Part of a small language model's weights.
Size: 9 layers, width 384, 6 heads of 64 (3 for keys and values), MLP 1024 SwiGLU, 20.4M parameters.
Architecture: RMSNorm before each block, learned positions, no biases in attention or MLP, untied embeddings, normalized queries and keys.
Each number is 128 + 24 x the weight over the matrix's rms, rounded and kept within 0 to 255. Layers, rows and columns count from 0. Numbers have three digits each.

# layer 2 MLP gate, 1024x384, rms 0.0621, rows 923-937, columns 256-319
111143117098137167121132169151124103141126116112152151120123103094127102128131131154149097156131164114139120110118162130134172104109133125137144183124121054161172121152154183144135094123110118
105160093132140122143109102130130154118158112149140151142136071112129119150131144172093087132099122128155099122078159120100156154164121149144149149142081201136147126162190110169097132088117128
131137162159171129139101145133143142113136136144145128131148145137139150177116125144098149106116121165126114114138153131145094131094127151174148130106117142092081143128075165104174162117127148
110124141185142132145100148078117126107125116139131121128139125133135063099117131119168118126096107147104099135130105111136155121130115087124102147141103103103114139141170134147137126080131145
111122174118134131142131129147159133147154149098135122110121147091158133109144124116125128132156139114084131125108148105105129140149129151149126104166147112146160144092140137183156168148087154
145155158116124156124158134103106122152144132133145107139100137119076127128182152110145127118103123123140105146154126110123121112110148150155129142103087131127108119121093137121141128134157131
117085162097159130159159147153144133131169127157137136136149142172146140109090124105093126183115105158145129125126097103143122123129149162153141105135136102143133100092056160163146127129125141
136125118148150119113148107114132153158157141093169110124111111139154130121158130163163118170103105164168166118114171109115143116095126133132139109123094132090111134123127089086152179152160122
126147121144101144112107145121113101126098114160126138102142102151120117136129145139165132138147119082147101146123117169110106110149124131167078110135155105127131160128168138140126095121148154
115178115123187108113140115126122107166109112170114132109112170146144138120132144141155128144109133152136171119098132129151142155101116107100100098103122140083141143125099124190082106126137106
148114101149136152143112107117106114114109093156115128168135131124122153118129159178117135100159092122146150076093108128110112139111161126175131128086128147108111132117090101162110111102154181
148112104173114137110160124123145123148107107110166104140140115167084141116099120139107120149167108099083116098114092134153081111139097138088146142134152084121104090152143128115133106146095145
128187146147124130092123074162168113144137140137119107154100138148118173163106088158134143108146146133141156154170079141118161146153145108126154180118113099093109148112110094113119108126134127
138098129115156111128142144140126123147153116126110153136120122180135109142124149121160136142122151180122098136091130119123111123108124153112177097088131103122162133129106123120115105143130102
149135137091131188103133132132151127061142151140131173134136130132134094126140120135115104124103073120120118157198152110099119090114170098145115116094141138126134150161156112148146106088100096
# layer 2 MLP up, 1024x384, rms 0.0622, rows 923-936, columns 256-319
113142132140113140087125089150104129146158152101124082136123150141150168175124098141129103110181081152144136125102116161119105130110138147109114127114113109138090145098124113129161115101132108
097138122077180143127110125117110168099140116160130152131138126121070115094152133080139090103104128092127147106104159089099115106149103104121100164064161155100114144117130135164091160089109152
123161108154087135145122130134107158134148167129151119152148073067135112157107131149142131125131118126107126114108147166114113086121133144129097140146122151168129100165121083104121097108132117
163146119136109108103154145146116115151126099114137163137138115096107158119119107158103165116133087084158143103076147140134117168160144169151114118112138105143146120134172109103093115141111140
160141069176144154102152154098108141094137110160111122153120108133128103128121148157163122134125139134167118147171131157162111133130151111113114164118145131143112097123145084089112106101148119
117161128150162117131109144103167103132136108146134115139111137115121094116117134133127086114114118102126118117090131080109165096134168123079087136120085106118152131115123168161110117115161124
128138123102147129172163123116132146124159130141108129131156116108113155111104107158119121150142117123154129113148121113122092114144154107146106118123128122152112134085094134157178114132141108
126103127135146155128121068154133127135052134161113146171152132112134133139140135106145122158130196125108092117132134148109151133096125152166118113133141110139162102106103162136104145114089124
127118149145103099128132087108129125085123131140104126112079161104094125105129143093164120146092098129101095148156094164143189114108156114135119130106133146086117111131146108100127085091125132
172108131138142145130139062099107129132143149159152137176188107132108168131082089186142137147073180113123118114131069123152157095119156123088114117140124139148122106128101103092160153125128126
099109146115116139135143140112116120126150103065100155105086109092122098162111123125210126133103121131107182105082154138160132125127087120105123077147120111140125083133127120117127105103170148
197139101144129143137152152163164118127127105125132120137149139108140122144119130132127129136163112103104156107125097138120117125126138136085118144120120106103149114151127116123123124182105184
189145142135082128123132159140086165132107137147130159130056106176141154122130141064093114137090182087114138177111133141135094152139132119124146133149166138110161128142121123158122106147142185
159161166144142157143128133143115107123156157142123141144140138107102171138127123128127106068119121101137114142086130121116125098130103130111131110147135098148108111106142175144104123123140126
# layer 2 MLP down (transposed), 1024x384, rms 0.0624, rows 923-936, columns 256-319
107142130123123116116142107123103150139132156090095136113120108176133159137147117118121102143143097148125117110122115122144083102132140119138123091124101134154123133124148086115129115154096121
138149160126139143130166109112103139120105112130146182092091136131116128156164190146120136099125115139122118140114124154137097097119073113139117131124163167128169140110139108118115102135128108
104089131100104120131120105102130135143159163158167116141111183119111110145112141157156111172143132159150134123170111110133076109111122151109085162138145128115132112140109131089097146128134133
095141144140132108149075103109057128099060143085144151132150140146103109110148097126116126177131151109135074114095158136135089173113162125118129143116124103140100164100149135087113148110173105
133158071131107143154137134072107152125122105139080122127108127119119113139171126131138120146126123130161140160153106128136125127116142150114157143085116139120136121154119109118101112134139096
110136082144134152142153100139129165103114095116184148144164122111141109118128134156108132120145082142106140127155135122123141125132123127144159112126129119109150144108114131161122083106134127
168119137153089109134134132138105119148167104173125216137148156113143128098132127114108117165160098133134146122122136103108154123127150128171127146095123138138116124155134112157106133141112140
130117105115171134154120156080101128138102155103138100112158116113098112130100148173132155088116097103130127158098147146124131123089117176087121144175100149078130125153208141111119142134113114
092142082111135133145153097131112116144088152128082157118112130087120136088107146121171145181089150169185144094118084133093149101105113104142118105162099137101111140100129141150126070135138133
170088112149129152142142096086114161119171157115142157133172131114126110130135113134087100108105141113122127124148119132105147127120125092141145120121149127147120121145168132103134131117149157
078123130037147106168132135116127110103158147109151129087083110168159121177119158098105147121127106143115116147105168123148105149104128130118136134169138122172104123128119155149141083089165157
133132146095125095114143111138117144119104135109202102130113110143119158154122159128101145110111165136142128144121072146156122178129156104144172108161112120166124116185168140128143134110081132
151134119129141122158096110147111210106104092158082136138113152122160179098125148130119101127112163116131115103099138120135121183157083132087137143154179109129133113137136142166150118157184118
152162123096091144078137154107116127144146139121086116136097132124131155131114120127137118108165118157149136188143103107135111165111125141126127145095158142104117093124164159110153105134157131